{
  "num_hidden_layers": 8,
  "hidden_size": 96,
  "num_attention_heads": 3,
  "num_key_value_heads": 3,
  "head_dim": 32,
  "intermediate_size": 256,
  "vocab_size": 8192,
  "hidden_act": "swiglu",
  "norm": "rmsnorm",
  "norm_place": "pre",
  "norm_eps": 1e-05,
  "positions": "rope",
  "rope_theta": 10000.0,
  "rope_fraction": 1.0,
  "qk_norm": false,
  "attn_scale": 0.177,
  "bias": "none",
  "tie_word_embeddings": false,
  "parallel_block": false,
  "init": "trunc",
  "init_std_qkv": 0.0379,
  "init_std_o": 0.0,
  "init_std_up": 0.0379,
  "init_std_down": 0.0,
  "optimizer": "soap_variant",
  "learning_rate": 0.0064,
  "lr_mult_up": 0.766,
  "beta1": 0.95,
  "beta2": 0.98,
  "lr_head": 0.00822,
  "max_grad_norm": 0.5,
  "warmup_steps": 200,
  "schedule": "wsd",
  "decay_fraction": 0.756,
  "decay_shape": "pow",
  "final_lr_fraction": 0.02,
  "batch_tokens": 32768,
  "max_seq_len": 512,
  "doc_mask": true,
  "train_tokens": 159100000,
  "max_steps": 4856,
  "dataset": "wikipedia_en"
}
Each number is 500 + 50 x the weight over its row's rms, rounded and kept within 0 to 999. Layers, rows and columns count from 0. Numbers have three digits each. The size before them is the row's rms in percent of the matrix's.

# layer 4 attention query, 96x96, rms 0.113, rows 7-31, columns 0-95
119:533547411477493504484428538470560588495504453477522445490551460421503587463445507518421507481570461543492496543599502467414515527505593518424501531498462411503514467359466411494453496513428433506574544458467582542552487471447481472431462462422524500456494490460475606431604502525470507557
108:440524552469557425505479357495485428507469450515451530520445531513488549529531542488482440498504471495493559478480530526532491490559459533524492523563491387534557422537394495491523487486440441496567507520461512577543562464457617476575515605605514534514514514425494388424424533501467593576
105:491484485560540525471531565498442491567472485416544567425592462543613504541424523579543502481599520506462542609591568545484525476456569535572554578569533501581476419568508472495560520484509448565487552488507581513467527522512497502427515491441462458495384592492468481547540511473578495488
107:587554474473604556469567515501470491537598522479515545496410464488407486492458461407469463449457450515485541459510576523584501484445470549369503514496484551466418526495609530545477515524489482525486522440490578538417560542457523391543493464390489549447516459563541460470479470441547480415
104:498579524476501524469471508573571479480500556483501453382460432478452593527461480447574484489527605501484472398467459514577482566496446469548445487482494415450507481442559498453494419451434538512551527468399577556431425499478463564503469537508532511490489545506472412580521441520524652471
109:516422471501588451493383480506484580363578543486419458454474531509560436475529515454474475509484566458484472523573468539514533520496527546475471488517471509482478322494392430445510505475473452517425410396488534481511483521489563466579581445589529524498500472469514446531556460488469481471
105:457579523505489462509483474530431641539438516485581510488560523463530437560489453498561484535497563398558388534553418466521520511461541547594528625503438533486449438474552487486541466588498410461560504562459472537409515512511453539489493576424430438464515574497513506537487534477448454479
104:496495432484449439484516506520537474556441567457535489362511504497576482442507584461628507486487471450536568508477437496511445430494401454461483537470581532538441572507437471472508602462490472451414502561541613560536525512500499523504439462517510441623612506479465557472438454484495507488
121:478505574536538376549462477416489449471602509512562489516519426490616532535472444517435546551487484572610539444534466494529558529475474491456521524529513438540399555548573468463514429473520491446444506466569500531495490517499469459526496477525499460395433536456519481586603463413456435403
154:563449498455576539535432469419516352481525506489465499452504534452471442537518565450464548458423461466509461472460488453488476553558424542475436393524542455447419427471452505481519527494521470541500469514574428622503451494488445471546531479561523538463554451560570369484540489557453423541
094:521444422514478479494521373471502471512549463528477547414524621570458518525547530402440453406513519532504526472533522505516401532553436548410476533566493458490451530424460445579505558558568557500410520419551535436539582541518465451488489520541506472490512454565603477436522472506566448514
073:526492457497520578460533544464495595516487564480488459625517552567505524498467558498545467567548373601552563510502478634523440547497462637443467504554462508551530572517476546478451476467462455465506543447473548538520577525511554472426536462540485538525552530456531554487546503452494613571
110:475455481559484511563511440517464617416434484494488537589567532514476508482573412529506495530496496488546497521395558508444544499426519449558541525469590574498547590556547506561594493536460446474508458557463588445446483516536588511469533493498444643516516495517515559527523584503558601478
101:496498518587463518458535504533393479501519488499592535493571424458520468543454522578479479488538500442490498527561549506370551457532572496558540512547501460448495476616606503455414465495433504532526542533389536493435519512538441499426435477452402390539426520461461493572461452449472542501
103:593445512440545514568481477523474435498506493523532510391430489509514468530484570501469493487551505354509389433462453494484518475516438544488521411569454457500467363473521441482563485522465562594464446494537529604411510540596488481496537438589516485487485482613514470502454509530443488477
099:443503507440488492528408427367526427434516464588448428454591485502418547563436553489485473529473524469481437504473526485556441565524455476482487476465522532484451545388402454546452519444473453422436430537607483558459495458482560482567556506527560547483502439501496494480556450540596499484
112:529557542454486480496508417511527523503446475499477542518504569508413556535477442450435514465561508466444489506425430462531523410575419470539438399511456445489526545434470436511476461505501544530520509487572435459623462555534416484551546479501487507433511454590579483469506440552335477575
108:458481518550485499492393481485471524499444484547533444470482597471548484435576518510570543458567518574487463526450508505418542482530478537541478467476553599453581416515444505468412499554496506481539470563590577485526504463504522591612417568476443525476557517577525573375451491521551496421
103:524489517470489484500584558552452422477606480475498484460514506471465475527520403440552478551410533571516540473564583550571511522506517576512517591547557499538509444525539432461469530466520472587534570461518518400535631484498528413610519437452474489495491484399451495531463492526508620453
111:459558528683467552524537476510449629497474567467467526565546450516536533482501509520527465534486515553537528460491569476462508483452457452436568552481531515486535552544512468537471539502467552444512534581434517480441597534527574540447505474466465429555445466460443613487523535407391578529
106:547494505532499554549440477387598406450584486471514537444559555423497423499498522473491537519487459484581423506485581447587460587484354460534513500487556494459470505424456447511471512496512483508515414444528477525518540503462465556606502521550495474460554441542462461593515622482454463478
096:503469551526548467434454455505514474543452494412583450512522572489484543498509452365414495519497578491511444542513355476488509485643434488496487480536517526424558525491529489487578476527569433487526523509512477512383509515548633520500524528552578453532522495450441412526490521581478442494
112:481450548372629567464502549397505450513601529491574502523547464516481430501522526520502556460458547522589573457539512508514476499471496533472517476472595464530523421544481647483543464468505471463510462478568582403475490504467445453517534523508608551509498506582567452522532454499483455583
114:504597497529480496441514518495608505600454469543453493404463488611413456510442467440516511450483544549564503484585564525497531509569550589473502543418466391462470413541506534533538465487505558519545494485547484482393415439501494430441625520520480442498518509543499448523456452524497537432
118:456507579403542479422487471523588598531503545514461443611464485544526533486498433498441418512546491538548524426549492536570488516408402559535420538409466538541584625477525540548445461523519556477524463467492577508523545494516523485422511492526542460513527485552479571536474534463577603513
# layer 4 attention key, 96x96, rms 0.121, rows 7-31, columns 0-95
114:490433418507463588525490464477485402513576501533529524421450528536560530535456517451523518563500476503425439488488466488580543559502518502432460432550510472560485449503528411368542463476395566501464557432493520532498465562489515546465459497590560598404584447507522491503443516502406593511
103:500497521438492551577376480520524506469521572545531448401463449540525475428505481453534526496552486443513397455527538491412470444515474449509481516464545488551485435434450419383485575467439556516494557491537522525452505476522490560564500497467564479378473490470528570592544370452529559433
134:514467541552461488446510512534486468448473500456490494540513473549483470449531540548564549535459488519488539550578531495462450545511464560601534579548517548481457424551455538532555543551507512624497580540551550409489537552503562487479431551573487407539438540439545530487548605509683557482
124:524471500548434471474540492530498536557326524448531495493528529488551521561512523557558553567533513521482471549488483498477537503533511506550538575506482568485590580418535576504525530496551494485478527594547576464529544561531490499422456514628448407559388480520462570569584445524538526423
106:547462504442443524484388595576484463494459525440526541448510473458497438521544432475496508530498490503584527537495572407503517429515441469424540530469430500470410563537520557488503454465418461462492395568550450501565528554442409461481541503577388526532372502448556507488505469564468477455
123:533480547499467431477597535559475436584427431505514512455457476523465482573487492544529526514471505559534466550538499511498425540462480554549565589536377571479453488522545542528584420541517477561472558600474501507558487530497510551424463527492485375507360559448488501505528442522557535398
111:504461460460468548512484479502559439393531474517479538454446476534522607403571533488438544462534458478530500470491564522502501531599483432359474413541449478511557466467391448579467536421427539469503513537496503548508407568477540510600536440530514585491511431468482454454471435502583494476
099:533502499368571481449576485483450571421494437475506419515526415504473567534540468503491546453440425577454462542472525534429624484485545545489548436490518554568592501524460586477488480506560579440476494509473530456519502564440507560457483489469459436469498498580562467418436512459565500391
107:557489513460424527414459539568505558553442418546504441481461553531477493439528428442486423469428554558517519477429536534490492384512487485477454468511487616438530455423542532510449475523565454434490524518512419517417521475526634493483479513480555596537501437595485464428422441547479477471
069:385494435469518497455521485500488426473604544460446484383435483504431531417496577462526449446482537512483551449491507559520456498487408458543572398492536527412528466462487510478516507526463505548485408484530440476475521467518550480563514492445570579481618521562546460605430554428502525423
091:501394534394444523453578538410486500486473546529520524525503561505538486504484523454490507512575554503466466522449439430490493431390563484577408490542513569482493543491541520430462418496592493514506493535575446430499421400459533418443566413442514584500548523462485511535622528497514500456
096:479432518483448504440476507600530638519465516548488505435422473432576517483581427548495490501472564486515458491423499412572481472509528552623481539482542538450579501432523541541484437551511539569467459556539517494560440459451516586458490587512545416542471514475425518483473553614524467457
089:553564452508522511448540467500541505496490488455487550407423426452469492517446574452552399531481485568516516406493472505542474426474533493457554537544524550431526615550457580453460525405468453586453540497548502489531479509439393442430503520494472388492512533579572434481534432485598489450
113:579445464489455404462475536583547521484424481466514515513540466464510475523551392565539515478444447485499537556502547477570430519466517577527555514515463519490534468554528514510707471519516448548570441630533560524484564495501420543499493542511455453508397456497551496468545438566496462531
096:432532473583488515483489508574502553469481442435396498553499540525501472469514492523502469468590553477510554484458484530513555511501488501410468500531545380490487488579491539558528504459466448497463589501550558490452485557527630586646397508491492458465575390431561499532541443490578553517
115:542535506511485484476529425434568457487531486478546485558399528459414487449424601416437450509510449506494519404499513513457524549516494519478469475566459474541525552471568519466497526551588460438499558391406462488512514610492504448422452419477470440501555468496481462396555531459550518631
107:509537555490528511527528453449514473499532517498480478573547580618597524445462572433508496458411522562518551523592444569532450529496591440444454475490498467448549507373431609497492456461465479422509478515465526558500556388520457482516484461522579613600525463491516498482483511491422462507
109:563510558536490500473574469406527524532525459519493636518514522422505474455506580572514466529600438538509504595566456492486422414470567542492542587509600510504457409459551511478543574498459544471478474549507552486471510501466506484458458474521456460534402495395476452534502476479658496530
139:456483392512529469532435485458482473523563498470464476464407524407478468516487597478476476435526489499469453420455458459406479527536508421462502392440531504354531463450510467518457496486416528406465448478437435542459453475492480480529491475413520620434541467519467478531444467498374511480
099:410573532328532459559460580498598513488539543479484451471499517539445590487461452435487533462532556556485413516530527531599505432471469430479484447499556458489444563481569565514512428446446449411525452509530465584521493521543554536567450512550486489437518497504511535469502394487446525435
135:560503498542429510480448589470527546583458499492508506500525491538450510534522435562592502476555482524456507565542474527478514507453529547531534529502534577509497542526538631615499495516568470458523563647494446430574509561507465493408573480551442411592417567484480554410485454490563477490
102:466506484554520463499550551543514507520498492518473459449514394410566451443478497582602493457502474497527569536456538541549522492462462561498585554503448522531496479684504531521498490536396485511453462606495486485502511506471389397519504439559463536480370521485494566511462481539583531437
117:469513467602404490541503480439482469557411516505429555442553463543479507503476473486403511492489463486475506556519403566458604599542533498522475502454472563493483475476531392431474464501515535540348476503455500452477477564456586405532390547484520545456453536452515508529458607536519495511
104:482446521449428431527429449512434420473544428434491522419531573445548439505546453567557519541506570463419534452473493476535448480461514457533512422541387496562555533526395556419540554511495438488469497498524438539546500590503524410530476419416472532535467528579592492490500542517553491567
108:523528512456420445579622506428480448528495476475472511508558670467450491536500488488539453498543519462498475479425555427454534471558453478443480494578535518484449560425535494510503472505595420454482489551538450595550470553482475489513578531486453500495465463519507527382493624492481407419
# layer 4 attention value, 96x96, rms 0.218, rows 0-8, columns 0-95
087:459468418525491559468523487489543569498536561477571441521496502488521499484591519488562525598483487584531558537472496453491549512476422532442512466460547554502537519521576401494526506380597489547491387545490560619389467461563495451479498538485524547388499494529510460405441549508529569446
095:411562566537488465537403481458595477534470469518557459516599462480463503491530494468581531481670556547411447512547621427531553490528535488431540534494481462529464558418513528467548448490555476459502541513552538467446475507483558441466570497568555451451469381483520439520474493532467515523
082:502504423452582512388472493483521399484504522541485552538473536469611371483526576506536418546541498481579500518526507470544562542530481515502443524464509444519567456434440475580518554449557533531516492548554498502446469545449494564551621489419596467500433486479480546625502442541479478444
103:492427430479541467538511550532560383465477547487553516417487480482499494513540517530544480535512550394512464533534519458476507431519554468555505478508526406521464572552504451488464604472484482504527523526474449602465415454583510537501515431518471368522393465639529528488616536468451549538
094:507570449560479484473511474402523419424522484462523500518440506409481509582480499483558523529495457549471478533522502417468437479480444474512515511438530544429495576429485380461448521485541483448586517505600469482603599479530453562458368486432513425373487502559437507495505547538528483469
093:511574460538572564545494432583537624483508536511403448528495521490502571459514501576504514521378487478550569535490576559447478517484511518499511503516360425604521544521504455477508515555529528518429407464506437520563448555450488489493542439517445471452526532513501489520604404490546599501
074:408416513581473415490449443461474492497440519479610524525572428531509514514475494469486446546587538432417581586452501592554510455502494473506512489416501519519512533388445529448562489553561427551488561474450454505560525506529417548509568479527610380534566441515469499496489497519494486478
087:522487492566543469598571491466582543480504398563504484497552449528599473435550516534518490389514558497586478507545436525480555522508497574564463561487442458415484383532511471530433468467465605484447526494529474579421497484497508465378489434457509503483477442550471466459498475550466621497
104:386509520490506433543503575534497473539514505485502447509499519504399452539557428515478428534458535442510554502507531478507530443425419437536480526487546461550490586537546433436575567443466568583521427446483530506506429467506483399528440417531475581537555450494471599536442542514413616474
# layer 4 attention output (transposed), 96x96, rms 0.2, rows 0-8, columns 0-95
083:535500447529503546450486481470522510512481481552557467569490468509413457526483539426554512500454529434477440565434521530489588564487487498519599495485498502495614590527536499496597519422586570530529457597559501567466495507501523491458531577388550632408483480546526437515526519565578582518
087:415475599527514493502627492571505548542533475550586485479564510466480489479566411468538545527542529476535443534476542460492502468521564509446536493503511410630497536388527467475490451494470454470492511497450446441537479579536495429430504377465450532490472477485474439467425396537487626514
082:476479447432470571481553585462483465505470508489412503486471516606519468540423482514515525531461420463548482554518619416526572543523488500583455460466516415468552446433462422571574496486528499472479485510539449493554416578446478519433582462502500445477466518332539507505489561545459448452
099:536444461473456570559522505510619399524404517517453489469539572625446476512525569556493500480490526440562567457480534503468422470516520604538450498536494464439494568477569599556470524450476549376469554526561517508455458497573501464505523445499509441523381496570509448530517502482531539424
090:514544345439503554419504472511565454551490496538427509559441511398487566534507452463509470488501468441517492516497511478578417448505444521582547518503454441460496495475446557532530524524502526568548504584539462503510644470510439561447436512413437413492481506570506523444501604537464545416
086:547531542433556536500386527507490541476474478558464494456403473497577575470525566538533548491490439528529588522572562519440548463437471540504487474538475430599492542566447544467454421503494454485495441584568523482516494491491414562467512542481585546500485534480435477445620479425574604576
074:442446530489365506460563513602490517497517534494441425381500459528507539482476476477594496478421479430479532468418518548603505422467526471399534454510564524405499527438558580523503456525522480569526496493435477531538522543479407515488522379571486463560477539442474511553482467474468589488
086:479550453515497485562543472474510481487551453610473440475509522495428411471478504595568503451654512497478477488543431474528544522530518556550524523532522481515403444558449471535466506434363493520448559526504486557447443505503465455487609472469555563478533511455508558517545514580526660483
088:504452532540556435485541525547486422503529465491459445478489460565485382497590593534523504529463499433460485529565521511551483512479351493500452534434531532550590487517484504511470488426463531576513363530573515525384477425484503460521413393452494505509496393495429435461475456489506497469